From a checkpoint of a small transformer trained on Wikipedia: tied embeddings.
Each number is 200 + 40 x the weight over its row's rms, rounded and kept within 0 to 999. Layers, rows and columns count from 0. The size before them is the row's rms in percent of the matrix's.

# layer 6 attention query, 768x768, rms 0.0316, rows 494-566, columns 0-95
124,230,178,182,188,129,189,244,164,255,192,197,202,182,198,178,161,196,114,139,164,232,163,139,169,219,130,243,191,137,245,202,182,174,227,177,181,152,209,158,166,229,174,208,219,210,240,180,189,210,186,152,143,195,162,177,195,258,222,190,199,173,204,176,216,115,181,241,186,128,196,210,203,163,247,219,175,160,213,223,191,232,223,165,156,194,105,139,287,167,133,213,188,233,154,194,172
108,183,206,256,238,220,266,220,152,158,185,266,216,242,203,268,111,170,153,159,176,236,179,179,211,225,150,135,235,206,205,208,216,209,174,228,231,213,196,257,216,201,169,233,161,210,172,207,251,179,204,169,164,211,218,236,208,148,267,193,194,181,188,176,198,247,198,174,213,180,252,303,172,174,228,208,213,191,171,166,154,223,173,114,194,184,142,267,241,229,175,203,230,157,215,143,172
111,196,213,134,197,222,101,175,201,243,129,162,226,184,248,224,172,201,262,267,247,184,190,190,225,195,164,219,184,160,218,253,263,168,246,148,187,189,174,155,213,290,272,185,195,203,134,119,249,183,210,169,171,227,218,220,138,200,210,231,163,171,244,232,211,165,199,251,221,170,239,228,226,264,203,157,222,212,217,162,269,206,178,174,141,222,191,259,180,173,185,174,204,144,214,211,163
107,256,194,227,208,182,174,187,209,145,163,192,215,217,270,240,228,221,274,278,233,172,212,175,221,156,245,207,194,271,201,139,242,199,155,164,219,183,136,216,293,239,197,201,198,171,235,275,133,201,174,240,200,139,209,213,191,154,203,161,200,186,232,244,217,142,197,253,202,228,194,291,196,299,167,178,240,296,175,205,250,247,182,163,133,176,163,200,183,198,235,160,215,173,199,186,233
122,245,224,183,177,204,215,143,188,194,268,155,192,243,181,238,158,203,206,260,248,155,248,186,204,232,143,258,172,245,247,204,175,160,267,187,158,231,247,220,246,192,130,153,155,254,173,197,175,166,238,209,171,247,199,197,234,196,207,212,139,276,134,190,220,236,232,249,136,254,143,211,214,236,152,215,224,187,249,163,207,128,237,237,155,242,226,213,148,185,103,231,193,287,186,174,212
111,227,217,170,160,152,127,192,176,227,217,202,118,216,155,185,170,213,275,247,170,196,199,218,187,210,206,248,212,102,191,171,172,193,234,317,189,197,172,224,231,200,232,218,227,170,157,177,226,156,192,224,203,233,203,222,257,148,196,251,186,126,188,199,237,199,153,260,242,179,201,225,140,250,183,143,151,258,134,147,148,192,173,224,201,157,203,202,261,186,254,185,253,175,161,194,241
115,190,127,140,167,256,188,219,104,200,171,200,206,142,150,208,192,155,250,184,220,242,258,213,203,175,216,221,197,231,189,174,165,194,148,203,273,228,235,205,175,254,156,271,200,155,224,168,228,218,237,240,252,180,228,183,213,185,192,148,260,258,227,241,162,181,307,199,255,245,239,179,172,185,237,179,246,223,215,272,178,221,209,177,138,241,210,165,191,188,278,171,178,212,238,203,244
119,169,200,308,293,239,178,267,262,242,190,242,113,156,231,197,195,143,83,227,214,144,271,218,240,172,243,154,186,233,141,96,176,250,132,229,271,178,205,301,177,188,161,211,110,192,195,213,186,286,196,132,180,230,179,188,164,245,172,233,175,196,187,258,215,221,280,249,191,205,200,213,112,217,144,204,192,190,202,210,205,240,328,193,234,149,141,135,223,247,170,215,227,177,195,209,215
106,280,242,311,274,178,239,190,247,210,141,243,208,255,250,169,166,246,254,276,243,202,226,142,278,134,172,194,204,204,169,180,161,211,153,102,209,204,265,204,204,202,229,185,183,227,172,243,189,184,200,186,200,232,167,240,183,105,192,160,234,146,168,205,127,193,176,225,168,205,176,214,217,217,213,189,203,162,226,214,158,186,274,203,112,159,200,190,219,261,165,194,196,163,153,172,180
102,192,198,220,176,174,241,209,237,183,190,171,192,165,183,265,166,208,141,234,241,263,295,190,181,280,248,215,177,168,160,110,122,175,201,146,171,243,241,254,177,92,205,211,167,189,179,218,144,284,170,205,182,198,227,215,193,184,144,180,143,213,72,188,210,225,174,181,270,203,192,168,136,177,215,202,162,179,161,222,195,251,245,200,173,148,207,185,223,198,156,274,251,220,228,141,208
106,205,150,190,210,203,181,189,174,208,296,261,230,184,225,156,125,196,245,136,170,193,184,166,240,237,172,176,241,167,243,205,231,231,209,226,240,225,153,242,209,205,253,195,283,200,192,206,161,193,157,204,294,271,172,259,236,176,250,239,290,203,132,182,214,201,176,175,184,118,186,250,156,214,170,210,204,226,187,156,171,235,172,294,176,174,105,210,254,173,212,181,236,234,262,172,194
117,201,229,250,199,207,87,169,182,263,166,216,95,151,165,236,196,202,243,181,198,237,206,213,150,196,283,216,212,164,160,264,217,163,204,234,209,220,242,247,167,124,210,151,286,169,199,200,258,214,231,225,178,220,222,135,237,227,112,238,210,154,221,211,267,188,157,208,164,199,221,250,173,159,163,199,196,230,121,158,182,160,212,171,241,228,209,171,137,193,197,227,182,196,179,171,193
127,180,188,185,119,134,183,223,260,183,226,245,219,83,169,197,255,186,165,151,154,226,164,235,148,140,263,178,136,219,177,187,214,225,221,192,148,182,181,217,158,185,195,202,148,232,173,235,173,194,258,121,271,113,197,227,189,249,229,261,231,193,212,192,199,145,293,257,255,183,157,229,154,176,224,278,168,76,182,165,224,177,176,171,170,209,185,209,263,206,254,187,237,246,207,251,123
115,237,234,177,196,204,207,220,195,152,195,262,223,215,261,170,92,170,234,167,218,178,256,159,205,291,200,240,196,209,164,167,241,181,248,176,191,219,248,182,226,174,163,242,193,262,229,166,131,267,153,155,164,250,205,206,184,208,236,168,186,163,183,240,197,174,263,255,149,140,215,155,138,174,218,170,186,217,259,157,141,185,231,254,174,159,212,178,224,313,122,181,150,159,181,157,187
103,257,123,212,282,207,202,163,237,204,136,170,63,246,172,205,147,237,147,279,212,269,278,192,131,175,215,154,224,263,176,147,157,259,142,194,251,156,190,225,181,166,206,161,254,135,263,203,185,229,269,212,222,188,260,235,156,151,272,106,161,250,204,250,234,224,255,250,219,276,157,238,191,174,164,190,195,185,183,140,253,232,216,192,244,196,214,166,198,247,273,157,183,221,169,195,180
111,173,192,235,146,193,202,184,137,225,204,125,225,273,247,174,217,208,159,178,250,219,220,320,225,192,247,252,83,220,265,231,184,172,172,135,241,192,202,198,209,197,203,267,200,154,219,256,240,203,243,214,206,245,174,240,206,173,139,245,204,178,222,211,270,183,159,185,222,184,170,193,135,193,170,226,227,216,173,140,191,223,259,182,200,179,231,237,229,137,187,137,169,196,270,158,244
123,184,167,295,172,203,172,213,149,176,165,183,222,183,135,170,190,86,162,277,147,256,203,159,170,115,145,197,122,239,210,294,113,222,223,239,194,204,278,183,112,201,182,168,247,181,214,222,198,239,247,224,227,177,200,227,201,188,157,180,145,223,244,177,226,239,219,212,213,218,202,195,222,132,226,216,183,147,209,259,172,146,244,206,223,166,187,193,234,238,228,230,198,223,229,244,200
106,249,251,237,308,175,156,187,267,160,261,241,222,193,178,210,242,246,150,190,266,221,188,153,210,218,145,206,204,187,142,175,256,206,186,239,210,206,193,229,271,218,107,183,182,208,151,192,179,214,182,175,160,117,269,209,220,266,268,237,245,184,186,166,167,184,248,217,151,210,205,281,217,270,223,155,228,202,210,235,227,191,172,234,146,217,206,165,133,238,246,213,256,190,179,217,134
107,236,207,237,134,175,154,277,244,199,282,190,210,186,229,225,181,218,191,172,222,100,224,188,165,198,267,242,195,197,275,168,187,188,242,213,205,243,254,314,203,179,220,138,145,217,129,196,129,197,257,160,228,127,181,249,140,197,156,169,183,105,173,138,221,158,135,172,276,195,160,169,198,168,233,202,197,203,237,176,229,253,203,222,199,259,197,222,151,141,216,163,218,290,216,234,222
101,163,210,235,157,200,208,242,150,207,218,145,227,203,149,205,177,209,144,218,239,104,147,170,182,138,178,213,193,141,176,177,219,168,196,223,227,139,246,165,184,200,257,212,239,180,206,234,178,187,206,254,150,183,185,172,161,230,213,250,143,202,173,192,222,184,175,152,281,243,159,151,235,214,189,157,197,188,208,233,91,211,279,257,208,172,132,95,255,201,132,226,172,248,277,298,168
102,258,203,209,211,211,185,299,153,214,151,209,167,190,241,123,247,192,168,236,119,185,177,188,139,206,220,127,238,201,214,184,176,182,157,224,321,230,250,151,232,181,214,221,169,156,109,179,277,161,202,202,167,249,180,215,192,171,177,201,253,218,239,279,243,208,205,267,251,282,166,253,216,234,255,186,271,156,136,198,115,196,103,272,204,140,171,227,238,246,173,192,251,180,239,157,196
096,251,222,212,269,223,152,109,175,246,179,195,247,190,239,194,213,219,269,211,170,165,191,262,178,274,205,214,206,192,197,271,128,237,203,201,216,210,175,170,261,224,166,132,185,170,256,179,293,186,179,118,169,214,191,293,246,248,140,220,203,153,147,169,189,219,244,200,155,234,184,193,211,155,113,305,170,174,108,176,166,263,295,199,204,193,190,172,174,199,189,172,164,172,90,186,227
100,208,132,172,166,156,233,259,173,256,248,165,251,154,189,190,220,212,176,154,168,222,196,215,168,143,219,181,185,239,241,165,234,184,260,167,208,190,203,228,218,153,156,239,169,254,236,164,238,211,257,223,219,172,218,157,249,98,205,168,240,96,176,209,169,249,205,156,199,140,216,191,242,143,177,123,264,134,228,156,237,226,259,203,191,219,249,131,188,152,182,224,146,207,142,201,184
103,170,234,217,211,216,244,193,215,145,247,259,241,243,279,184,220,167,209,248,187,170,245,154,188,215,206,277,251,172,173,230,243,192,127,183,133,184,119,217,234,189,246,145,210,244,242,183,147,188,217,179,178,214,259,230,271,176,206,161,171,179,198,188,190,220,266,214,184,180,203,227,145,162,211,186,255,177,196,171,266,219,129,206,152,260,243,243,117,114,131,204,211,291,129,169,191
101,268,216,262,172,220,244,141,206,215,156,141,179,180,161,174,182,178,226,189,152,207,227,91,151,159,142,212,255,263,219,174,184,155,113,206,148,178,177,168,202,223,184,189,228,249,213,234,252,227,207,198,236,181,157,156,208,217,246,216,180,154,187,250,205,187,203,184,189,213,263,297,190,152,174,194,141,211,230,171,230,162,241,162,144,242,169,200,208,279,162,262,124,179,163,198,174
100,143,146,213,243,219,217,227,230,225,214,134,232,248,159,197,139,222,226,193,194,315,196,166,139,158,212,233,196,180,243,200,159,195,237,223,224,192,163,214,216,193,218,147,166,260,294,150,168,213,140,229,268,222,217,191,209,256,242,227,177,272,253,179,279,218,173,219,228,91,139,203,248,248,103,204,167,240,192,233,199,207,176,127,218,254,130,193,253,196,181,157,288,204,234,220,139
107,240,194,202,169,270,196,199,234,202,169,152,223,180,185,180,222,197,176,132,254,89,225,239,210,215,246,179,273,196,187,196,172,207,237,227,256,196,172,166,236,242,242,180,306,213,259,237,205,194,145,244,270,209,253,143,125,178,209,216,238,247,127,238,152,188,274,182,230,278,176,199,233,154,270,156,218,194,109,137,284,221,159,165,158,225,162,214,97,182,202,193,184,228,184,143,230
110,218,192,228,233,156,209,154,208,131,181,168,164,179,187,161,203,212,179,224,236,220,187,201,264,196,201,231,170,214,174,165,210,145,198,176,230,223,237,173,82,231,149,229,217,235,214,145,214,216,231,238,231,228,113,245,212,262,249,244,222,286,217,164,172,194,257,178,228,195,282,202,159,178,209,176,175,181,239,275,205,199,120,231,211,254,189,196,188,231,195,195,195,189,242,220,247
102,184,254,201,197,202,255,254,180,159,232,172,213,149,191,152,200,268,157,190,204,213,178,220,226,176,222,240,186,237,157,214,240,230,155,175,181,154,196,227,222,168,210,178,129,307,199,209,188,216,211,99,163,220,183,185,232,205,212,257,275,194,156,168,195,214,250,202,172,159,124,233,203,169,221,166,195,215,224,131,200,205,217,152,252,200,224,189,146,203,216,208,137,154,241,180,240
099,212,233,195,186,210,197,80,211,195,174,202,207,172,134,197,195,251,193,216,204,205,155,237,223,140,240,170,232,195,213,134,179,181,246,175,207,195,211,166,194,258,232,113,271,188,245,235,240,247,200,232,269,217,225,209,137,181,261,229,195,217,219,217,71,186,291,236,258,232,182,195,158,185,210,178,182,162,189,145,210,209,224,188,198,60,224,211,212,166,254,147,196,222,258,235,186
115,168,207,179,173,209,232,171,161,197,176,215,165,212,198,177,264,241,180,194,130,182,183,182,195,175,241,143,163,214,209,177,245,190,257,224,255,280,186,121,230,195,242,211,282,251,252,147,159,275,176,171,197,204,212,186,211,237,162,240,216,212,179,205,166,231,202,164,188,198,197,230,245,213,151,200,186,197,185,151,151,185,160,240,181,209,175,129,243,188,139,300,160,211,196,184,258
103,212,220,235,234,158,189,289,145,220,200,241,117,208,227,148,208,349,126,273,201,193,167,133,193,213,311,268,259,153,221,174,278,190,211,210,214,245,157,155,176,251,248,230,233,203,143,192,245,201,166,203,173,139,232,179,185,193,102,151,224,204,143,226,223,180,185,263,188,174,183,126,156,211,216,230,172,104,234,194,234,182,227,191,233,208,192,139,133,201,127,179,192,166,175,135,247
109,239,277,175,204,248,161,199,195,195,133,168,177,183,205,160,216,269,225,148,267,162,193,155,203,156,216,258,215,292,221,211,293,197,174,248,120,207,209,120,182,155,213,214,260,166,174,180,186,179,162,216,134,201,176,215,225,190,207,159,220,211,204,197,149,198,229,158,211,269,241,234,188,193,314,214,179,181,244,253,209,173,185,223,189,136,216,155,144,181,199,268,207,214,196,185,162
109,217,116,163,196,176,125,214,211,238,184,199,214,156,123,280,183,179,176,178,156,197,124,119,189,103,218,178,209,217,163,272,270,268,256,182,198,191,185,241,181,194,218,230,254,160,217,217,239,248,197,172,135,228,168,204,217,193,182,140,215,314,227,243,165,193,240,194,214,276,230,186,171,217,180,257,261,159,199,169,172,231,200,212,143,230,160,210,241,239,236,197,257,173,130,228,155
112,136,204,203,223,202,185,187,275,115,184,229,236,233,198,196,218,192,253,245,221,178,241,192,207,243,200,193,161,145,218,238,197,188,153,187,198,150,239,222,198,203,207,275,184,248,165,188,205,209,194,109,211,203,206,249,304,177,164,126,229,267,219,179,257,215,196,243,118,286,190,204,200,229,254,224,184,217,205,253,208,257,195,276,136,213,182,214,137,214,141,204,187,227,220,169,208
100,207,228,176,221,232,203,222,171,165,158,169,218,171,185,243,143,177,168,233,235,182,155,200,172,142,244,209,182,257,215,225,265,176,185,212,240,156,267,249,276,262,271,235,143,149,257,272,174,151,186,255,159,249,213,248,168,237,245,198,253,165,157,151,220,220,196,215,203,278,201,165,161,252,206,238,181,205,108,230,148,208,187,133,165,253,238,207,240,191,123,178,247,204,202,183,222
107,162,134,155,230,200,183,250,165,204,227,195,176,204,183,231,200,182,199,183,170,249,113,116,173,159,182,215,174,190,303,176,173,240,231,223,156,289,184,221,247,188,221,188,149,205,219,229,260,185,212,193,201,101,141,230,178,152,119,177,209,187,177,187,258,214,136,231,198,155,187,241,201,219,174,224,237,175,177,120,245,178,182,168,176,264,201,173,159,241,189,145,248,264,169,193,187
109,213,207,166,244,172,220,253,266,159,147,243,168,146,197,208,188,269,118,211,234,182,213,182,132,191,166,173,185,244,255,123,160,209,214,230,281,215,228,143,159,122,200,249,208,212,265,182,166,265,175,254,172,204,128,211,179,277,195,147,125,182,234,183,195,233,99,208,305,195,236,139,158,210,141,163,178,204,201,201,189,202,141,223,194,121,176,203,257,211,223,209,211,208,178,206,191
106,188,243,172,194,162,251,214,228,109,174,143,182,236,229,243,256,213,153,222,183,137,138,195,218,188,201,203,146,243,177,159,227,152,172,185,176,140,225,196,174,197,140,219,175,154,160,188,160,251,175,236,138,153,264,194,184,231,185,222,236,217,264,139,198,197,206,254,247,271,185,155,191,222,143,215,209,250,239,161,169,199,194,216,119,141,195,250,269,240,159,211,88,188,187,281,224
107,190,194,207,221,170,211,147,217,250,166,129,160,184,215,261,224,193,245,227,293,148,203,233,179,162,217,179,215,152,219,159,258,212,197,239,163,170,236,224,246,219,199,219,166,241,227,199,87,198,249,185,286,187,241,246,230,162,197,213,155,194,224,217,182,149,262,172,122,181,177,181,201,139,181,147,208,188,294,239,127,209,165,158,170,176,249,221,197,249,183,248,206,222,212,181,273
099,233,144,145,167,259,264,185,185,234,191,214,205,198,203,170,255,129,260,105,160,152,172,267,202,223,150,188,303,230,180,227,200,203,206,158,230,218,212,183,234,228,260,151,268,239,239,168,217,192,200,199,249,277,194,180,189,199,272,241,247,176,178,201,218,203,197,128,241,244,268,197,144,174,212,126,235,162,221,120,223,310,134,157,228,260,246,217,177,175,246,202,196,196,217,160,184
102,170,192,182,229,110,162,170,183,174,123,206,184,160,158,179,190,235,210,231,220,198,131,164,283,182,247,125,201,233,163,163,221,215,210,195,215,181,164,192,260,161,164,209,198,175,130,210,194,147,231,157,170,193,136,146,202,221,165,229,164,134,140,200,170,219,232,242,186,212,189,274,232,215,281,252,189,148,187,202,196,233,214,226,183,176,147,202,227,198,186,275,170,213,177,118,221
101,183,229,228,157,165,169,223,187,200,156,196,204,178,198,173,209,202,188,176,185,171,171,263,179,203,238,211,150,182,247,135,211,189,251,169,134,236,197,224,235,223,212,181,155,186,248,216,152,167,196,203,263,206,225,284,174,234,135,226,199,177,233,258,176,220,166,254,165,185,219,235,211,212,206,150,231,144,237,198,236,166,213,212,203,216,240,117,188,109,183,182,177,200,303,195,221
105,209,273,188,168,240,231,246,276,217,190,185,123,150,138,182,202,207,196,199,224,210,266,235,211,235,164,185,270,229,276,153,141,144,208,250,198,229,239,201,255,270,166,185,143,216,191,210,136,183,192,257,267,251,252,244,175,225,194,199,204,226,228,188,100,211,218,191,164,188,270,205,173,186,282,159,268,205,217,239,177,181,120,170,226,211,174,205,203,174,242,187,219,179,229,175,141
103,158,248,173,223,165,180,232,257,242,189,182,109,245,241,236,179,240,188,208,158,229,226,192,165,156,160,230,117,191,149,202,195,229,199,218,81,194,223,185,130,135,281,187,172,182,190,206,201,213,262,246,220,200,290,182,190,147,206,164,216,214,259,250,341,223,258,179,154,138,200,169,175,191,275,200,160,212,200,164,247,230,203,160,283,158,111,252,247,184,229,148,203,166,236,193,142
100,194,163,207,217,192,207,195,144,237,139,226,229,239,222,224,223,183,209,190,258,244,241,210,175,193,227,138,245,254,257,185,119,197,187,214,116,190,218,202,227,180,218,173,215,215,181,183,207,208,240,225,184,222,236,205,167,222,254,175,225,158,312,230,245,213,250,185,160,204,221,145,209,201,203,268,182,235,217,206,211,265,184,199,146,180,213,272,152,192,188,120,228,258,182,228,180
100,250,302,245,138,126,192,152,176,212,268,177,216,193,176,212,164,177,189,175,132,102,218,213,202,104,213,255,189,188,186,224,252,190,197,195,255,111,151,177,243,175,211,206,226,183,200,128,184,170,279,250,216,151,200,182,239,165,164,148,232,245,184,221,164,182,217,217,192,188,276,215,221,256,185,183,267,148,216,181,179,130,170,171,152,154,223,169,181,181,200,129,200,256,237,123,228
095,200,139,264,204,213,176,143,169,253,158,188,199,217,238,183,189,173,233,211,248,183,184,278,239,179,214,223,201,232,219,188,273,185,119,227,240,104,188,159,247,175,188,224,262,241,171,206,125,250,240,252,271,203,199,194,203,173,230,237,267,198,162,175,256,204,223,253,163,186,166,214,246,137,199,185,205,115,198,191,264,230,189,181,203,185,277,281,218,216,200,275,219,238,205,171,311
098,189,166,137,218,280,176,225,143,193,198,167,150,144,171,187,157,258,127,159,229,215,139,140,209,122,149,238,204,195,260,180,150,158,164,179,105,112,184,204,221,234,170,220,236,197,189,166,257,215,193,198,242,123,285,212,145,202,254,237,160,244,214,150,173,217,215,124,264,202,251,204,240,183,173,161,254,160,222,182,181,201,137,201,201,220,158,262,222,170,282,180,174,188,231,186,207
101,293,256,222,220,216,254,200,217,238,259,226,237,191,252,185,210,240,179,192,225,201,260,243,276,145,210,227,211,257,188,220,167,171,183,187,178,192,229,203,230,224,199,194,311,167,122,143,267,174,234,202,185,209,238,203,149,98,186,171,237,227,96,158,201,312,214,208,215,246,220,246,225,227,208,228,232,197,172,131,176,221,223,182,214,225,220,258,167,238,214,165,222,147,245,215,135
098,153,218,202,208,210,209,189,142,169,125,215,171,180,208,257,237,268,143,161,199,180,226,186,194,219,213,208,196,262,199,156,192,256,180,173,197,125,227,135,247,216,242,260,171,147,144,184,209,161,280,261,230,191,220,190,144,255,134,131,199,202,237,159,174,146,197,194,224,199,174,215,185,162,224,215,134,218,201,204,203,195,245,241,295,182,227,243,215,128,99,232,182,228,238,194,171
091,159,178,181,207,184,218,148,107,233,236,210,200,224,164,197,132,196,239,234,223,155,163,173,170,234,204,124,239,211,180,145,148,189,180,224,160,211,219,226,226,185,142,181,171,187,167,159,179,220,245,258,295,268,191,157,153,202,235,173,190,173,241,215,157,226,253,232,185,174,222,229,211,223,202,216,217,207,243,236,202,178,200,237,218,178,195,250,227,189,254,234,206,247,186,246,194
095,189,213,249,219,216,291,224,246,206,160,166,196,229,204,304,242,182,196,230,323,228,191,243,221,295,190,202,221,178,205,187,186,253,186,196,245,226,207,209,221,132,220,223,167,238,120,265,220,165,193,222,190,163,218,193,167,162,195,185,145,179,187,172,181,189,229,137,111,164,107,150,258,165,130,203,105,177,164,148,242,232,257,181,300,185,182,295,119,223,156,180,130,120,268,97,174
088,184,160,181,233,210,180,222,246,223,247,226,193,151,175,157,193,233,139,186,178,200,145,161,195,199,211,165,161,164,167,218,188,160,209,261,256,227,155,185,175,184,279,197,218,165,186,266,194,160,225,298,240,230,247,266,190,154,156,194,156,188,212,225,156,184,242,262,211,221,159,221,161,123,194,167,224,223,157,256,253,197,227,206,261,176,167,181,180,187,297,221,193,226,191,213,197
091,284,148,139,266,228,258,151,137,204,172,235,152,195,103,272,198,196,150,199,125,198,253,194,200,183,222,215,211,149,200,160,308,183,177,251,246,184,151,200,210,168,208,188,202,178,144,225,163,250,167,181,231,200,214,210,258,186,137,187,151,201,150,237,196,197,259,170,272,143,244,156,232,190,144,162,204,164,270,182,220,270,263,249,187,162,207,201,159,181,204,211,182,257,141,187,247
091,197,284,161,290,267,239,202,217,207,223,162,254,195,241,222,166,162,123,133,220,210,200,184,150,247,237,188,185,203,157,230,147,189,237,191,263,199,188,98,214,181,173,200,240,165,197,212,174,152,212,174,169,148,284,145,190,191,192,160,228,194,162,182,203,188,192,139,172,180,270,198,228,173,246,210,269,242,144,158,259,146,182,145,221,244,214,221,259,187,146,191,179,200,127,228,176
097,266,209,212,173,244,178,189,167,203,272,229,152,199,210,261,225,155,253,191,179,204,235,200,142,204,180,210,113,194,208,234,258,200,225,169,239,307,141,130,212,195,193,221,246,109,218,171,165,222,257,258,209,173,144,252,177,184,176,175,135,217,192,221,168,230,169,205,235,120,176,242,170,139,244,132,195,175,214,204,193,219,208,275,243,256,217,179,203,175,221,140,272,210,208,213,222
086,131,141,180,185,247,212,207,198,123,168,345,116,212,249,252,187,185,197,201,167,204,128,257,181,220,200,179,225,87,154,119,255,260,266,276,178,303,280,229,184,297,203,241,200,206,185,161,260,249,103,190,139,167,223,186,312,238,244,200,212,182,253,239,156,210,179,250,163,165,213,142,299,167,243,159,195,213,145,209,186,207,219,299,175,213,219,209,227,230,178,167,213,181,231,203,209
086,174,266,253,195,189,207,248,228,197,212,204,155,149,204,208,201,205,193,145,218,148,235,241,170,240,211,174,194,161,201,141,170,194,231,239,153,269,176,245,181,197,145,242,139,193,242,202,225,236,242,218,236,135,167,249,155,175,190,166,237,158,202,201,177,248,213,231,212,232,214,212,192,184,195,223,201,181,222,147,187,223,185,267,262,245,232,162,224,172,209,105,225,195,171,227,259
070,163,226,224,174,222,153,111,227,205,197,235,263,251,240,191,262,224,245,184,213,272,233,179,186,151,239,179,207,222,214,176,153,246,294,222,183,220,185,206,176,219,257,175,204,160,200,153,231,230,185,155,258,200,171,180,145,205,247,217,143,231,243,196,185,149,219,202,183,254,214,204,208,187,313,234,212,272,219,204,257,249,154,233,117,214,265,207,204,160,132,219,147,180,183,252,179
082,268,213,236,248,135,268,227,198,233,184,172,264,232,188,171,146,116,190,232,243,180,218,231,198,110,190,172,185,190,219,225,190,143,209,208,228,302,242,248,194,134,198,192,239,186,180,167,163,190,241,226,241,238,206,180,146,201,145,159,184,159,233,210,225,189,140,231,248,178,129,187,192,131,197,217,217,224,186,208,154,199,152,185,207,252,250,187,130,200,201,144,248,222,223,141,180
074,166,231,248,140,207,184,207,177,250,237,172,197,234,238,200,236,162,166,168,191,214,237,181,144,233,248,204,193,222,168,150,130,203,242,161,138,191,163,285,239,161,196,157,195,144,124,249,208,160,220,188,242,218,260,307,158,121,217,208,174,219,224,229,170,271,248,186,208,196,180,209,220,187,214,253,225,173,227,209,243,149,254,122,289,167,181,189,213,204,243,219,138,262,175,186,201
071,224,189,142,175,290,211,177,198,161,207,187,213,135,255,223,158,212,231,184,213,198,194,170,222,155,200,228,148,157,228,210,219,134,160,253,197,181,251,237,164,206,161,149,243,173,230,277,201,174,192,225,134,145,142,218,233,184,252,205,217,235,208,136,242,176,160,289,164,231,178,185,235,245,202,233,114,163,203,195,204,220,170,255,251,208,211,181,202,169,241,189,216,145,207,220,234
068,217,190,171,256,228,234,159,185,135,233,252,228,167,166,209,206,160,215,168,226,217,244,191,180,136,199,208,216,202,181,248,202,226,172,174,182,234,240,181,180,329,146,196,203,164,90,136,172,220,133,197,183,199,210,141,202,226,226,241,228,186,207,173,140,145,170,152,216,173,229,194,185,177,149,261,170,202,232,242,264,166,213,157,193,258,159,207,145,218,214,238,208,183,189,229,216
069,235,204,156,236,213,156,180,175,156,233,209,149,179,204,146,179,276,210,187,205,193,209,181,142,123,234,218,168,246,230,284,140,213,177,232,191,173,173,146,263,154,241,198,249,227,143,230,130,227,204,285,224,142,267,191,192,211,184,191,184,137,139,237,158,243,268,232,194,168,182,199,202,243,128,226,214,199,209,251,198,143,209,166,200,210,204,223,188,241,217,203,250,159,186,205,180
073,232,222,265,243,217,201,168,177,151,224,264,224,172,178,217,257,209,246,215,167,203,224,150,217,210,232,185,210,186,158,182,176,218,151,216,249,294,234,143,200,239,192,204,173,185,125,200,169,213,168,160,286,208,256,205,153,218,167,268,177,233,221,254,194,232,275,183,249,181,205,187,231,199,194,259,167,162,232,207,165,148,171,237,159,179,185,223,238,194,240,169,151,229,164,214,216
071,137,216,204,119,166,253,168,207,230,245,201,192,269,191,109,204,220,203,175,193,238,250,224,250,236,235,134,193,202,180,192,231,153,185,219,182,191,133,237,161,188,209,255,250,163,148,220,194,186,195,154,202,205,238,162,196,88,245,233,315,158,142,171,267,239,145,180,209,236,211,209,205,250,173,232,160,160,184,199,164,221,176,197,240,194,184,217,198,247,211,177,171,204,276,203,186
069,232,226,217,239,132,204,200,235,228,174,181,156,158,231,191,260,201,188,253,238,224,191,231,246,216,210,222,199,222,142,198,232,148,204,261,224,225,167,130,260,209,285,172,209,152,241,189,182,157,185,220,216,196,269,165,162,263,256,270,154,239,266,162,189,250,240,152,225,193,136,149,233,199,140,184,224,186,179,239,180,194,202,211,310,134,180,207,211,227,201,146,305,191,274,229,195
069,193,264,211,183,197,196,244,182,214,245,150,204,215,151,133,259,172,232,204,149,195,153,192,280,220,218,231,208,220,165,137,230,228,255,75,204,227,142,206,242,190,255,109,216,182,228,141,203,209,184,170,197,188,163,187,239,269,189,186,234,211,215,160,171,220,308,206,224,171,172,208,169,267,229,180,219,265,247,207,233,192,182,188,238,216,167,119,233,188,272,236,212,157,214,268,237
076,110,203,238,156,233,169,285,202,110,193,120,190,176,236,181,235,227,216,99,186,194,121,218,47,194,195,218,193,252,151,197,176,125,244,196,180,259,277,205,232,197,226,270,230,278,251,272,158,212,202,155,196,89,238,217,76,207,245,256,181,138,259,186,126,217,214,185,148,194,246,252,237,171,210,239,176,105,208,263,178,167,155,208,258,182,199,186,242,170,200,156,198,222,208,234,164
066,158,88,243,182,192,164,192,130,185,194,243,236,203,241,165,246,254,161,166,192,210,174,236,168,234,210,160,231,260,218,211,166,246,144,181,156,271,202,172,165,272,193,117,180,199,146,124,174,187,248,191,151,209,194,191,210,199,212,241,201,217,247,176,202,233,171,199,196,267,177,220,183,235,223,189,267,211,236,219,190,203,281,268,206,216,212,186,231,223,133,209,176,175,187,210,198
073,183,232,209,167,205,200,239,238,253,222,200,203,187,205,173,253,264,151,167,177,175,130,192,176,163,229,184,191,184,251,226,190,252,219,217,179,170,213,262,149,197,151,108,267,131,155,117,231,191,258,195,218,242,189,225,231,284,222,254,174,122,208,230,205,160,135,180,139,236,233,211,247,188,185,203,186,178,237,211,214,261,210,185,205,200,228,146,158,152,211,204,192,213,252,208,165
071,173,179,249,277,148,200,214,195,193,233,124,132,262,181,241,227,193,228,229,171,192,198,190,171,187,254,142,167,234,212,218,176,177,212,237,155,229,196,168,189,195,224,158,227,235,216,166,201,236,233,249,190,205,227,178,176,235,130,250,225,214,167,190,233,156,279,158,223,210,260,147,158,103,211,213,191,97,245,167,220,195,154,256,245,161,140,176,224,184,214,230,190,198,186,211,160